{
  "num_hidden_layers": 18,
  "hidden_size": 576,
  "num_attention_heads": 9,
  "num_key_value_heads": 9,
  "head_dim": 64,
  "intermediate_size": 2304,
  "vocab_size": 16384,
  "hidden_act": "quick_gelu",
  "norm": "rmsnorm",
  "norm_place": "pre",
  "norm_eps": 1e-05,
  "positions": "rope",
  "rope_theta": 10000.0,
  "rope_fraction": 0.75,
  "qk_norm": false,
  "attn_scale": 0.125,
  "bias": "none",
  "tie_word_embeddings": true,
  "parallel_block": false,
  "init": "uniform",
  "init_std_qkv": 0.0336,
  "init_std_o": 0.0,
  "init_std_up": 0.0336,
  "init_std_down": 0.0,
  "optimizer": "soap_variant",
  "learning_rate": 0.00207,
  "beta1": 0.95,
  "beta2": 0.98,
  "weight_decay": 0.22,
  "lr_head": 0.00506,
  "max_grad_norm": 1.0,
  "warmup_steps": 200,
  "schedule": "wsd",
  "decay_fraction": 0.779,
  "decay_shape": "linear",
  "final_lr_fraction": 0.0,
  "batch_tokens": [65536, 131072, 262144],
  "max_seq_len": 512,
  "doc_mask": true,
  "train_tokens": 648800000,
  "max_steps": 4646,
  "dataset": "wikipedia_en"
}
Each number is 128 + 24 x the weight over its row's rms, rounded and kept within 0 to 255. Layers, rows and columns count from 0. Numbers have three digits each. The size before them is the row's rms in percent of the matrix's.

# v: layer 13 attention value, 576x576, rms 0.101, rows 549-575, columns 0-143
# o: layer 13 attention output (transposed), 576x576, rms 0.0884, rows 549-575, columns 0-143
# up: layer 13 MLP up, 2304x576, rms 0.0889, rows 0-19, columns 0-143
# down: layer 13 MLP down (transposed), 2304x576, rms 0.0936, rows 0-19, columns 0-143
v549 127:160149147118145151157111129126110146124152106151109121138171129136127103133094100150097092108126125139163103130098173155139131102107136158161153112113140123109126118100095124146121106132117166121127108110092160079124136101151163153133142151157144081097131140136147175150110153141107151136149079129128125131122127111180146123139107142139136095081146076129145141141126108095117076145155105178133142134163112155075138095118160122142121
o549 114:146120115195133109130111123140145065103132150174183156117127123160121107089094124113096075118108103136132085113129140094142132124171119156095148125103132140140156147139137124123120117126092131063130078123133148136126104137153106107150119143127166149109138091149098103124139099141102136138152129122121121169106115126118164173118187170161112120162155093109126135132108123122136109123163100079125129166150119122160140118191087146127125
v550 126:096148119137130125151138117108151129135107100138126182126076117152149145135146139118144133140127109147138146128106187125140142134138092145185142070139146129120153120116129122172112097117132127175190158123112143138154136113116130153101079153117147126128096126130115125121084129129095171134111101186119159120128123163146137118156128125158129145149121168116108135121100078083066143125104169113150125125118101153202096152134094124068113
o550 116:154189125118149136145095087123149088096105114122130129129112134111100130099147094085127113134148112131130134093114130108142140164148126142129143115124134123163129131173133143141134134119096150121093136152135126122133096122175140104106144165141145093142107104101157129091108091107144102137152166101151116153084131159137122120143159142117153122118163122121109150134138150145110115091170153119119097139123121127127124133108092119156127
v551 124:120124120188138102123140113116146119173138116124079150128137075121092117130110173152140145087114155143113135127100091106125148129154151110202128157119110105132132118116126154109095150119096090108127113124088136126150154124131153153146155116109112086111172109170171116118130122090111088123121116123110139130103146132125126128169101164122064127105103146112113150132126127122131126133120136163139103134118121140095103145151160121110116
o551 118:207169141144149127111113150125154172134076096098118119146115120099126152119120139082093170150133120092151173085100082129114167166150163117140107146141141197173129109095130145146067192143124149125105121134136115078097138139121127152139135103144125123151193139132118112111100166163112128115067183125095118121131145133122112107152134158100117158122112143109128122134131157152137129124148186103172126130155116110155104137138109098136152
v552 123:132081159133138111071110103154114123160103115162123159135133159167126122153094105152133103137156130121175109133119114099129128136135075140129118153144120109146142114164133153103137141129094167109166108130110155140122159140151138160121105123156093153122158137145129160132136144110142132100112107105097159138113115118155169147189119155095155118096113120183081118141113133158122142147125100158079147147106086120123150109116166099134153
o552 120:111161148141103118110115140096162106115135131150153131149138117085078134130159159125042126079154089144169134116134121136143141144149133140131191153161131146134151126153140112128132134113126109101085159159105104138139115079121128159130117117092158106158158114118174117145161140127147143135149167191145090124175126089127143144149134125136142093105115124124120164109127114124113138121102161136154064165123127148126140121161135164136176
v553 130:085121122126103153140110109094114178131154117110150122135101140127115154112089149134122182144111175060154136108109186157139137126119132108150129158163148123148109119126120156146159135145133090111123130097126106106129145152102115143171139112097145187089123105107163132136132125070137132153162065171125115128154131165142137163138115150141136128142096148148121149154089120119132129146130137106117138144162130109104150138097096123191140
o553 120:125109133118155080148150161142146079109083116139150141110095145090183095146134142150147124123102134121134129100133164140107118159148133131135127157101112118142098142092128115097138096083133139119101109149092119170120139169127128173113134104113066136130140141166108136137113111107136164126120087136146127159073212098109116143124148109131100137115134113151180109126119135149141140142123127166127119160154124151146175127149124148126130
v554 119:122141092156114122142109128150128156172119133135104113127139156148119123120108143165122072127163189124123138151123125096109115192079162142097172136101140123105156144094131149145079099121065183176143127159117099104143148148106155174125120122126125060128156139150170123110148108146114098143139171078170132092192137172105137174125121100122114129132130131135171110141136126109098091167138071106151140083160073079157095157108115129160091
o554 116:098150126109103136124124137166114134097115115111122116153106070144137122047155151116151129164125128113150120108105124135139134132130073111110091109165121133066112116099067139132074156137118085132104073177163118111139155123142163134112166155112138089164137150126143164136093111134099136152120116118092126122140130155170099125145097131143122123115137154109123100094115111108131147108166137103149170155127122085103106039129141105151161
v555 126:151143113120173154120158174131139139089165158089148130160113128124127099130131150084094107136148151164103155143134133149111110123116118112092119104102127167131141120098122165094149088142116132131134074129129167151126119142116113160130143157133058078099145123134100105153169141146142120121162108128135138125145129086120105159085138118144156117142133122111130102168112078084142099156153147101152099112109124096136110123168109141122070
o555 119:154121162135158103139145119126115106147131152107099082140109117194120074139181103145140170123123132133125114124126120157101130114112137156131131133122133127123126143129121105136125129139153107126147130124117164139179122119094150099149142179151141150163103144091084146142143121133093150112133097148096126078120133163124138119105180136118147138185096118133127120118131111124094157090168137155078128148115120102127143145118165113130169
v556 123:110111113139117087139155125125122161143185121104143118098107135131097111121138133135105088100145109122150122101145120111135142149128149117101136104155126137132069132120089141107114140139133135148155164120123141098135132162096098098126069137164153083111123116135102139052166112114126119156118099151154124155155104116108101143103160124126141117142117153068130120146095121114090129129153100106110105107127131127129110130139124201101099
o556 120:160138108105081121106108110169166172131115108160146148170118111082141124107148123139134134148162100108116124134138144123124140139119117150126107135151120117141129127118128136135126122160137146111176116108152154119155110153155122154135114102100090139148134116083173179186158131087118117161157125125145111142103097093099121116157115144116131184133128109146128141132118091122151097113115103163071162129119169121120158107104081133159150
v557 126:132142154090119105078108107142120140122110103141115120114133117104159116118123087116102093142129144155104105095158118140142128158167174132165114131162135131098190126131149120124103119118111120150104171152128088100149142116169111174088105136115152123104147172113102098094117157126112147140099163140103132126132128131103153146072098120088124128113134098119154128144139157124098154108134123189157174155126155177152156112151139121137123
o557 120:131141101131106102138148162113098100143130181166147157139118129165152154077155129126127176063170125116131126134138140138124122085131102113154143115115123144122135123154117165120127115125101141167151109114116117161147152138114159146143116099141155162114119090119142150185114127102147165109122136101147154187144153065106095124151098110135096131101133100131126098144119136167175098136122123096126129129079110119129100117117124106114144
v558 128:099139134153147139124142134135129159119117114156122146114153154130095087118091129167146137143132151145109147175142127125112112142130119092121140101130072102152142124185132143125148160107167163107152145144099140119170118118153167131143134175098121142133117117189144130132137141167116125105170127128147129126103150108092133162106143100111134159153123149140120112147180132131160142161195121129181143124134152134107130096147088114106121
o558 117:137145135171122127158137148082148142133111122137148117120158152134161130114144160136123127133125155120128050117118134126149157165100102152140109105094169156090115109119138144079072120119151110150123090109148122138089086118161135127092128138127179131129088111124110115157137170126111090122153096119152107091111118122116132129147132145154149109134099155095143143135109123147091125124161157134158109113134123064137120081135135137106081
v559 125:148115131154130136131124105106148103142130153139123117161129094163141157139156107150127167142122111083150153087116132174144155145094124145091125109099153116126099115147080186121143138148120114105137172131143172133102125148128127159131117090125136126137085119112125198137149127121139120130111074160111112135130155127115188134180084136166094107111131125112133113136105124126096188194147123108111115132132155169116126086147170133124137
o559 119:143161108113108119153102081121102133166131115154136135080099124128166126150124121151115137097144125153095172162120097122147166127124128116156149134129171131134125128145138114159117109146123122112159123098125120144104076119175152191110137133112175143112130127158145119161129120150121174138113129165133143153132121143126096135114087121141109139147154135152108105128127124091137124130125138091074118115139130137110161130128137128122126
v560 122:135138152104116120115142155086124108127130114165121160152094082157156147147150125154118140109166145110133119133123073114150114128141142103115132138114156141154116148115077093096151092127103087127129127140075144180088104142093125122105118134160120080122148122093141109087164102139129085135179131122159137106123128108168082100109177138120087131195180185116125131144132124141133130119206120141152126093145109096095109131136106166122091
o560 116:101113130122108124134133123101157149133136101135127168108113143141157102126133089142093163142147140128140126174149134131114104101134153154108166106143113130107152117119138116116157123146140091117112108134126131107139133136164092123115129164118099110125111151154162135152092108135133134136111103123112144080157156142107132142103099131133127113118120097125105129140129139116144110141137155142110135102115152159126105157102179121145123
v561 121:137121141120112124112142114147118114147165138117128089097140140104118163091131138146155112115105142111119155125134130123147118158129125114112139188076128099121148154165075116129081122143137122147145108069135141204121174159102166113160095085119153132114132124109136143125093144154195132168104107121138164125132080143156111127124127121123151148112109115097127134160149119098093118133118161084096111126119132156147113132092126095155116
o561 116:103100070169118199075112133171139162141130150153163141119147120127084099117162107067153113134109127150135075114081186110147128093138134121085132157130070113131108119115117111116077119166153158121119112115182144154137105160154166094113103135117134123103169134131122166124107121147119149139138126133099144152130146125149123159120169129130123110138084141130124131134140137116125147112115152161128110112112091149115199092108132144136134
v562 119:149144127100117106142101147133115118130127129102129157165086092112165143123123114150122136120112107157126150095118122101095095142137151106166156116115123122145144136136127125145128128168156131120093129138141124126145148151145100074171096153108138127111144131153170128132105137164076127137142127140084130145122077091118119125113130121144133148145133168130106131062094134097145138103111178119120121148114141091141115112120165167123164
o562 114:156144084088142117129105151134118123146121114081144122138152133129102119118159137140083105129133125153089100101175107124096109130103124153113099144145150113122166106133133113098114115070116163123111074113159108113115072129135120129134122132123157119105111115100126173140176101139082106120141080116142144137144124167084106111097023098096100116137126147158123112126146140135134101128149137192148111131134115147106098174137116157137118
v563 125:110190181112139144132119147158100159108129102136138119169145132164118124211118131099155113132099130128106097093144142140184121138079117114130128115150112105130109108153134068136151117082159143158093095125133143066167102132110117140111099111130149105134153147128150093100158133131108163082152138148095154165136175144140096135172120115134112129129126135123136121173127137115101113195132176108151138093107138129155116135132120143123091
o563 119:093136145121117128167073140123129136081149103102144105131102122117120127065115115081102126119092134111120093117101130111084143108153154120118157095103088120155144092139115129123161097124132148126155104110126119073132137193112126170097136102112153101158135150144159083104124104120121128105114059123112133159044139134113129123091132155095081104199078099115171124121146137105131115129110098094109137119118158147076153156127138128111137
v564 118:133145106104137146148107158082101056136091107127150142131118128142127116132117115140130126154118130155151099166092102118111168142110136129106143117149095148156134140094157180139131153164081104135137101138145132156178132123134109135127148127102123130120179140102135129108134171108151098151150153085149142113107173115160093133114142148120179148114126140084164119101127128138141161097135120109142159070126139132175171129148137136108123
o564 116:131117146088109131105113144131121114163135120068115134125099148127162094154136138124145122140150145147188134157100129172117125096129100114133126131151136137114148117117099143112120146159115128097091133131137126080109124158109123128134138127116109120174128103155153145140096135078133129140149102138110088125148151119149142139134133116141130105142108110150096160135150115164189165136092132149118176127173114171087090098147111087121141
v565 122:138150125140112146115148106154130100164119134118093154117138118122142122166102111127098142132126131135142154129125096137106168132127124103132119079154176139131113151115128133137131144149077116147136160133082095166131153135141148147119150121139118163144069127089094150111134176135090144137123116129143171124116163166129126163131126166089114052141073128079114132108148124050134128133141135150137134154159132133123141162100173139172144
o565 119:127093116129103154112139130093127133125125137120133136080160130132112111133116123120137126106124113073134130105144118134160122146141114165163134114179116134142125133112155168119107124108149133091122135093119145148147111105170152142148107111118147155128067140125129133158129111107140100121147100149100182130144144159104100113126141116099095136121162079134095121137118119144131120066129126132115128088121112065130086133133132116112122
v566 124:121157138152123134138089132139156126138098079144106142146119115143169139155098137148104155138065136158172155131128117154185125125127118124123128099139133117128135123161150138112110136123125109109111145138150142126105135175134144148117099164140123106131160140121140106132146120143124110131098084157118115107115153152127172097138191117136104112104148137138086122114127113130149098156145164120111167166100113166158074138110135115145142
o566 117:138120124119141120158141107109100099160134125137106155137089149084091134109161093109145121104135134117144151135152133119130124148172151114102160074124127153126143145144141140153083114144125130135122099159127094137092113128167098168095140120121110115132110143139104137140139120142133135150146146138127070132114152148095161128153119152075134120194142108120131148121179117141164102093152146104161139085135142099133154080133106136178088
v567 120:143088088131107089133100104148143130144116086105128124136147132143125164160154135148128114111133082123122174066141155140123155139089156140164181123061117127135134127112138112149085090121139148113157124147105091138147113163079109113145126151151157090124139112134110154150097135109138135145115125115091119148109170144133125131160136119074132110127116132119095146109135155097143163152102102154118140099123118098135106145109088132154134
o567 115:087167118171127143079138096123149144143117120122150135118099145109112111114155118103132114131115168130119131119112073114140089156100121145124116126158131088129141110132064143119174155138100144139142087152134189142133118160098125106131071117155147149145124133133124119175114146158124146169137128150095120133093150108095150158154110138104102145110138135152096126172124165099107148161128155140088123087127157134120107122161145137150117
v568 126:129130144132132136125157126118092131101092140095135104158112156147122160122133090116104106141113143107146165136145099125160115174086099190118145138141145123087104105123135159143102168112141100140148196141100119116106122161115110128145168084171163159159081160123145140100136126105090109115131143127215120118131073166085095135156109125137145151145105126143138086120081082122101133184102095126141129144107144114198126126092134110173138
o568 120:178126146113190151173101125136140122140164132128128141138151157107107102113116128089127112115136111147136115138139112142138078058142120122139139155126126111148124171106148130206132118098130148114167077121136098135153107114123094126085123164159128126098136142129102113202143141115134097125167168163115140145117114127122100126105139147097105141121146113135116103134106110111149085122141124054118158125118141129093156113150171157140140
v569 120:103131148174134173117146115126099164082095134144145129134087134139111090134144136128135094117082173132128161133128092198110077149147128176143115124131126118120101126161104117118115081129148107145156144141111141146117128114107128110131123123125137116116109108119104111112129143147110158166116151179118124115111113133135096117103141158143190083118159150118061088154129108147123121132130128101172156111151119116136115080101153112151074
o569 115:131108146117155117154113177125089099098101126128157115077131127194156128126132174130099157162129086088127080122139117149156147144150139110116131099174087153134127148126102125097113144098171101145160154090130145145160149123154139134139170122138116084102137078105097134131096125142101179145117123150131140177121166138130129090135148141162125115126097105132144097148116103104098137160110122158106177125109135139114163115085159144180112
v570 120:120151114128117100130124144146105144123131113131127108155115115128132116111125034140094135084128123167102136131123125127125116096152131101107132131155126160146141100079079150112171140088104143134112175115139155128171119097067139170091134149121122094112112133080150143111201156131134112131129129136105144171085149145102141142147143097122115096107133156124112152156124102158119106163152157120084129081114132148102131110107159133126138
o570 114:135106152093120140135135120081176182125112123141155152134146106119115134083181131135140155153137162124153129147133114133132122082140179096131110127077120156145121172099150147183143133117152093141092060092091123090166127144096132174148129135132136202125108122132089132164106104118136142105159073122169103122089121147142151088133114099141110123152161097142129171081081169113119077134126119103106087133133116128131108135139152138125105
v571 120:113144102125122118139115131136142127145128158102161135098123087135161149115108127114110122125136103120131100134139105149165150129138094152110132102145136162158154106097129127123148170131135080155122146078140135141122117123146183111112150138118111141112125115128159128109109078147122095165146100133106156098103100112118154163149143141130118080137098115093127123153139111171177129109082130126141108125102100156133126162149124128100130
o571 113:122056134165124125141105134124139083117131053112093120117115135114097136141141120144150156156166143151154175122122107149128133129148137121130109114126119118144115162135124095127104155156144080118142120139121143122142110093132094151113130106115145123141119096079126127139121109152135155120159120108151121094105142124132164075097138140147174150101149117108149135142126108103109143126144126110157156152141115128132146124119175106119158
v572 121:115135142167143112104154127115157140154167111097108137142141134166172143133121098133110104135148096138133169113128138153129137106133166150104169096091142149165103150149193151135105099119114139105135111092102157195107120093148089101094134128109100087091161124085132126137109113137147128147126192139127110149110129147113123125095126120113106129121112162105151153093130132126123156118165150118102119155196154105134111097137140119140121
o572 115:133113148166106145128164151141172112129151138114104144125127119148112167140162128147126129121147113102117087145141107123153146126100128138092160118131136176121139068116120138164161149105124130106150122120086108138108118163102136134139135145133117128136128135143107131083126089128121123120143139122116152140087116169124109100120143085170116123143135121158140163154176123131122107166119133128103151088122144145117108056101145101129154
v573 124:068145163121083096143127135141124138080146119158132141137116132160133132140106134146171140088171123106133124111123136119130136103132168151130097068117138117119148092151116132124134111153152088129143144123131099115145106129118099117154087107137130150129087146100153157095113135140147105165158136128134101101124147129132082140105149138120090114109130189154156150139151111158099135183141136167074140179170146120140152171121191122097105
o573 116:169098119101099140156096111144167136108136176102174096121143114125096115111097162172143101088140102125165118123146151125140099128142116166111160135128090168135165087113154087131139147135140131116134148163155124132147096143107142106123177096137075126084110121115116131106115144127117147098156120187132147123158127197136138101104089125135148145133153138123160114135147146122148168140153120137124130140151117176113147170114144122147176
v574 117:117135115122098104142124140129111127131112101075115139141126121144100118143113093069049122137105134073135123110140112132140169120089142054099123153093188166141124182088140123112163128102160153133160141127117168152110192163109133136103167113167116120110142127122143118106135151162083121136138086168142094161119115115094141082133159128198103100135086108127121150109131131088165124111116133136129110126122073125101109103127110122082079
o574 113:119142089158145133157130135154121156137085084165149203141099136118114103162132109137165140199138164153107078089130147126135097140186146124098129137096094108148112108105105157151154127137117086094148126130194156114126129141127134115145123151146153072183139160106104120135071129104095132156123146141090145139119126117109136124119083085093158137106123114166125105100173148148116109154136152151108138136148148153161148141149118118117139
v575 124:150119149066126095108188116103128149137117132138103145165134170145139157121137124128132116131128144129076118114127113101153102111140118103165129119108125103151138120164109112133070159122138134150090144139138143120170132144128117123148172136087128146134138084109073151129107112121118084144132152116077157148113087143087123158137089123128111112113159107095160136119118125101125130067158132121133156096092149131129085132153095119109132
o575 118:132169163182105091173113123109095115176130125128170128137124145127130112143138146099128106130140102131113103105122144124162147120088146100133182115183122117073118112121126134094154140137111156167115159150153072168111086155161144126114124124179169142128121116119100152163129139151126133115112086158150151129144185132124151133117117142143155110131117131136086087103137097124124115188069093104165137152100127168142110137115166151153131
up0 098:099098120143147057138122148125128147112112115080119098126142134085093132127102174127114128084090082143115125119125101163112102113078087071103123158117125148108116094143164073077106126150100115105117077134135155103126102129139113131147088111140115119114111143125133123151104094097081145140137149131123137140120083136130159122086138103156139081127180137149160159072158105128092117110139114079147151122098105141146131153156143136085122
down0 097:108118147153112079144075134109163101157153140111127112155138135100079157160161128122140097137112114120151215114101132135082186123153146131140156124104146182106137144094135149134104140094141101165082144146138138139147089087162129111116166128116140144097132126198120114156120145161181136128118156130128139148129093124115159124145143158114107199140111120187156152125130136064144175096128129137085072159115155094152110134137124166171144
up1 106:131122115082142088104100128135104132134112117154122115126119087130131099133143141136141162134129136118089145111115138132124152144123198156135149118089099113113122141120191102109129131116155122143132110133143182134160123082122111072131152173113148115094111091144163121181137094144151126131106095137142120158152129103102114155130196081175125139148138109120101144122094135150127110117135123133106160163129106178160160119118169129119095
down1 095:112113140129140094150106138119150155122137147129103164110118087113136071140128125165107134093171135153134152132086112209132132125129124125124165139142150152136119097130124102128122127119149093092091106108138101141101158102140151157111137126079115145110122114129178122125144102113112167135121140147108140124144135112108144126128111144113124141100102104129125130107154146189166116128130092128076161090184118117093124110126130151138119
up2 100:120126088118145144121130111110135112126109150109116143118138119131102145117153143163143126116084126123146097104127164115088111135120149112121100139125182102163098157130102121129166119096114157140128129171170156167120127068156053144134124155098147097094129121135087102111102099130131141113133090120150142149126128115110099113112119112123135093127117112126174137135124130093140114092074099109151166110129101090097121123134127090133102
down2 101:097174117137120139100127140114136158120080112153123132116118127100106149144152144093150093141133131127157140113138104164106117150152119143150162095131111136148148174124090118138119149104080139156141073114161141134139134117136107115098105149095154070138150115090138084104169111142103139138112104118123108139147108114166127111196151083147156153103106129146125130121127143146123133083099116090110079132132093094136105151163126135094136
up3 092:178123122162177102113140112133144123148177115123115122087121135138114173102111140165095129118155138130070155093109103106094133096137155147127191115104171117136133159157124113095142157146164137143138221115080097112134116122126095097143112112135141116137141080105139119161087146150128143128110138117164107130129114118125132145148139145083152113126155141117093123178107126130131117125117199137096101137154101122148125128081113119104157
down3 095:112126160116171126117061073121097132105099115115152095147116121129137119117087125093105155103117179103144099113111117109130109127125121094128106104140139117128118118104168198108142140148085104166157173078126177126153154151165159135124116149107147130114080137132114151162097140113121131130113122096097107167149131149095144143149126129129138131121121132139128131146139166140123112136102126148168171141120114114112130120112138165175097
up4 097:148131103104127136150099096157118124138089135157141140129119152147127080099159123084173166148166126139106137130096144125156113125142142146133178138132147130126179155074088129144107151107102107136111127113165125135149121123172159155161144161143113109132121101152122157137114146132091144118135114130083138161125133094079148099143119138128119127085107101102160173147154133145107152145114121184081153118111166144140134115135137122134110
down4 098:137082103101111139117107128102138113119133132132132135088152112155130146123123095159124096104108099111076131084133119151130150131165146123150131167141117129143090152138121088137119125139195152125097140141136169143143120123140134129086095161161147131115135125134118158102127147126117140105100145091109162093152176151130166126150133121141151163153145141112137140119121115190135118144139100141142139179115126125088116136158108141149121
up5 104:129126114176114160128165139162145084146097146107125157156127120107149131153107121144127136097137121145099145147133137126132082157105119137153136139146119160152105100110133105114132132100113145108156134101149126122116147100132119137148156105114142141143133104116102138180163100108113111131103149129170120107144144117111094129160121091123106080148120167178097127118160110096115131146119095158175115098107166153098178097100180087161120
down5 097:135151180131088096136093116164154106156111146141175129169133134130164157131140098117129123130114160113123115161115129140153125163108066121165083124119151148120114167136112156155111120148143104119173142081118159092139111153132056104110152133091123116130113141111136137156151147164086151116118118140085138146163074115123112127127057151150093146155161167132173096098086120125072128132149189109152141133131163104111094113142155113098083
up6 108:146137159142166122157151133138119143140108117116096131168128108125139131155141130144114104140132135114181127146155110149081118176133177155176097138120139102112109101122125121114111109108136146140142109142122122129152135132112141127109141129152078129099136180142158102146172129096135097144140120131155104135107153108137131160134139114166126130117142189130123185136141125132107100122164125117139142112127137120119123088115111135182160
down6 106:120134116142171108105143169107100151095118128118130137150143108132099107178156125115137088124123154098160124103115120117118088158129163110136104142171138159107145105104163158131115133119157137152132130120164137091136133169130168073092131133140153130099147108132127127103119160154103151180096119117066142124120151174087124147128109148137154129137124146076188155086115128173130101109129163127118144154114105143093145122104139154146108
up7 098:087137136156114112127201145135154129148121096122109111161119116146152102137136119118137136137137141138179110137177143065109124139095113109093170129104142136113128109138164132106170165158124135116112113153125128091171135158122122118126129131139117132138133130139134110111155138178145118110106130131180137101103080108120121144148132107160143110108130168132175122148144157136132117130126149107148143132098123145139141136143126150118165
down7 097:124085140166128141121117168132115148127118185127167148159110150129116087166125131117086153147117129081148130109166130134127099113123150135167119129122133146137109154136152124102157131111131151102136142128118133111150185107108116143144143134118102147155135137133111151111104062137131102142113112144233088121106105105129103155126184164152116118106137179124162097102130143133156096118134136147115161091132145108152179141109122142119107
up8 099:145111178130121115158080118103121132164140149157170145070111092124134113135059129140111096134134118126133144117119110175135132133146169131123170140075110125095118099130083118117127094143147146107110147120134150108170102126089165139144115126147107140166173151116148101142156127102165140156112138132109140113112124114120067144136124122113133148093144113097112160093106111099119105116131124118154121141123135151107154141110166129128108
down8 103:163144111073113103114127111082122075149161071143144130121099137138117056148139132112055179132132109124120131118109098092117164109147158106129117128092106131107132129097099112169139100120128116130132122100150114160141083132115124093095142140125170111129099110162115136174114113129149145139121152137139100116104133104128098094081132127114142096165114124148132145123136166155185130127130142135138138095133110108157096129108107134110062
up9 096:122114145098080123119073158149160126160147064104141124104089133105118118097153172114169144135166135134102157117126163172109132104123158109113156139118086153102156104144138139134131131167122170118151157128135190149171117129166129118118146155096148137125138088150110141094145070120137109141123144133147077112142090120110145127114152189136143139115132118112083159175130124123144116105147119113123118146143140170167153102120145136155121
down9 095:130133112132134076107161112133149125126138127141147135143149149162126103114177128087159133088130145163192107157159116143150113148142145073140099154157166087151141148096104129125160116121134109143118125149120090131096128154153140075132108117190121126131135125130165106130134104094184180125140104118123123148074105086137133127125182079151098123102113120142140103144113102105153122143154137121128113152151132165164143111109127152106111
up10 098:162131174100083109144147115116146163165136138117120124175090112109110087077146133105091099134165149128137147139081131113107156152131151163137151139131168140125097129141106137167046162160134204116140127146134144096083099126108105121128112139111116113115109125134066067135154155141169122161087120110127095083092132126121125122179150157102082107102122173158167097124132136135101105157115110114115133149145146136142119195168119133140146
down10 104:189111126137177156135102127114145150131113139111135136131116178121116150121156139129145144161124091128112088113135118110114134121116079142092188144100119129116149087136101139124113107112108145124158119179146161104100124158128132141134118145158102145121113091152094144124089173111185119104148147134130150109109121124158126133118136137111115155110105129128104144141115117141159147130116163105148160131150123092122094116143097142147128
up11 095:151121091118130146132104130135098144097162116128120122146070160149114211128127138151109086106174105145118092092134143107074122121120121154121120107127126174115123138164092116121113089155090130132190132141133144154152082137148139134166134184151118159159142126145118109124172142208118118134150151094166191135154145107106141151095141177156112065138142117171142083118132134116154121129123160155132133140105090096155161142112117123142149
down11 099:096138091160103133116129122123102103127156204157117117136089133165126140123132097116135108125159105123154125099206112142116171196115114152172130149107122155154163103146141083143121117147127097118137163120132104124144147098090150124140132112109157154145119139147108175120133143157084115121099115121148145113140149115165130158135133141135108093125091143118101076135141122121134158184122099146109110124148123104094155116144136118154060
up12 098:150126146132123120153098136157155106143138141181130128136141185093138091123141088110094174069129168190122147096098090115128128115106119158124101177114132138085073147116088136124101141074114117122141129105111091131146130124106095140123132135145114123135119170142121101148152126122101107113145118121124098092144162147147147134130183118137120094141126161102116134148159112171120116121114132140171144106149127117133124091140134127136162
down12 093:106115109131147137172128088144080108114084129125102167163114114127096172141147132157118104099096183113133098116129146107109147111091095149133180147139110127082118143128142133166091128053131096117132088162081126158142128146160112114126112107141166137149099127077141113142103125147091138103147107160158090130114143128117137139122135152127125123130156115110113161127150155101126159102143093137142133116151130119125134098156164094121131
up13 100:162142175128126112125056078062158144152148058088142128127118098149153113148139119167153124154095129175125130120156087125127096156139087126087116138156150147141120121142135122130129132125128121141115156135097110158119118123134145160122139142128123114069185097123137142114151141123145158132134108151135123170113126127147137159154152124158122069108153106108144128154104099126146145148151144126120138122129107161149110132132117125090149
down13 106:120145116151114140135129166136086172141097116108108147108123115126123144128165160134112146106125093132122137153117120164164143125150085132132123155125121161138146152178123086133143141140109158129146149109161190060144182137116129122113204148128127084124126151133131129151140119129122112103142157171135145106109136129140126133133108155143141110137139123129123137158135152139107145139168134125158141106120095102124135107095104142133153
up14 101:149144109154144109154112134136096136131157097151163122158165147157141173126134100112149077145099179124109140161124112146053127126119118143073100126097127098104121166143129145162100125137126132156085143137129134097112134128087125158150113122141057158121162149133078086112174096143131158124135141117140087147142092129129113154129124153116110145158121139130108157155090112125132136096089151123086104106149137133068124114114182104106140
down14 102:136165139142128127089103129128091166149109114125134116134113120151122141128158086110095110156113149153150167141137111112068129080133185124119164130122146105141101108144152176099110110151107124113171170151116095116094151133095152092107180139154113074110109113138121131126115142090118146111125102091161092105145121177142161126118092114122131124147122104126170114113117112100141140087092128105110120146135142120100131151110144100103099
up15 103:129080092106116138108127142166099141124117113106130153139120168148096176129168127118145144137128079084125093156099123153154096146141138130114130107129161157109164130102123132127139156139087166104120100097166149182087190110079150079122103107117125139088099108139131135105133125133146138071087144144123130115115144157120145115119109151154136130147111110139080125088125173145109151123123154121124149086146119104156098096174120181135127
down15 092:120133155103088148092143124144111128130152095110150101091191096100116126104117162114146151124145117134110145154157083154123113159155132125104115140118132177133159133120111068117149153165127142133147090132087114132143108136123145105120122099111162122103155171144123118165135139129140132192100135167086115129089144146148134112148116140124142144120138160147123184086146131109089136141108110101111137118124187079101051097115156140144072
up16 109:120142140162116088117133101177125105128148101118100114109132186120129148137143125214116114122075090131175125134144132137124151130104117154113095155111168112169182110110144080118136122115110163144157087116164139108133115131085117091124126105127122109092118131161126165094135138087150098176127125109115134119122123093126179118144125143155119107153102121158144121142122121143162165142105122147123106118167168124153118133125156160123131
down16 105:140135150129132143116093120102125091169156130153095141165178147136172105139121115186139140122150130147123102101160126117117162151128117139110103114137123134125144140109173087105110133139114112138123111121119108157150091113098119170112158109142088147141144165141135123123107043098124118097140123140203131103132107102096140134137166104110116100146148127129150180118165092108113110111144110135081087085127133123139112102135130134125137
up17 111:137161128087118092149131119114100142133125108122105136129170123105179128092116084085140138126122138106130164098075110140118147116142132150145129132127139102115125146045069181081125134153148121113132117134188165118170104109154151149131125119142160173128079137172146139125150131150124096086142152095120132136144097141115130149133137145135128170123141137166154171084125102117130143104136108138144147177109135165109071107101139123112151
down17 103:164139139134110119141157113134127143145153121126123145168155157168116121090094137165135119125144132129113129063149106147109143128124146175157140120117143107071141182108106133106111188150115114125165076124115124148137117095112144148167172112174108138087101121159141117112142163119114076098184146142150113079131103172127093117140126118132197144104142148172112150108121181117107099080161115080141126134112139141145146121107145125140114
up18 101:173122124120078087138159101163123115151119119124121080089115130154148149154149115095158090077083109172126123133076128122110144198132146109161125184131140114148165160133112142116170138129112123083130133149071155101124132128140125159080161124115127143128105155163133123103092120130134126100126144112127146092124166163106099136133122194144131136133105162127121114157150095078128126125068107094114110130143123146115116108122123096183087
down18 098:128093145120160133140141120119091180125109145112130163109142145146131146156139104105117133127128149186132123123120154154140161181122158124106191135128138124102131153110122136129121120128106158140144124142148083158158108123155110126084120185140137162134144114103149108141117099138118121128112122150098132101120199119124105121167125135188135118084114134117114131113138154152129144123097102126149173157154140095156133118164136127121138
up19 103:149112091107140129151132160164085097138129145117152102136098147131161119113162083101121160154174133142118113157146136141130089173097108178149077139133110131127156109159141160147082167154144112124175157101128127137153091098121177164119124119175161098157136116147139128132130100119083131101086142155115145148133155151115161199113104129132126098150116138148119148165165105134084134152168138112127126153115142148124152087137140184150128
down19 111:144081113135114132133124098150146118100115148129141111123144147160156160129117069102148121122125152180103140096147133132145111118103128135155145133142122130107120140091103154125114112148092099092125146115140111147109137105118153156121137122110140102122125136096104146118105140116116155107036131113160167130136138096113140154114081148168126150133097149074099122183160113097135119119112152105146114149160088079159145129149127087182094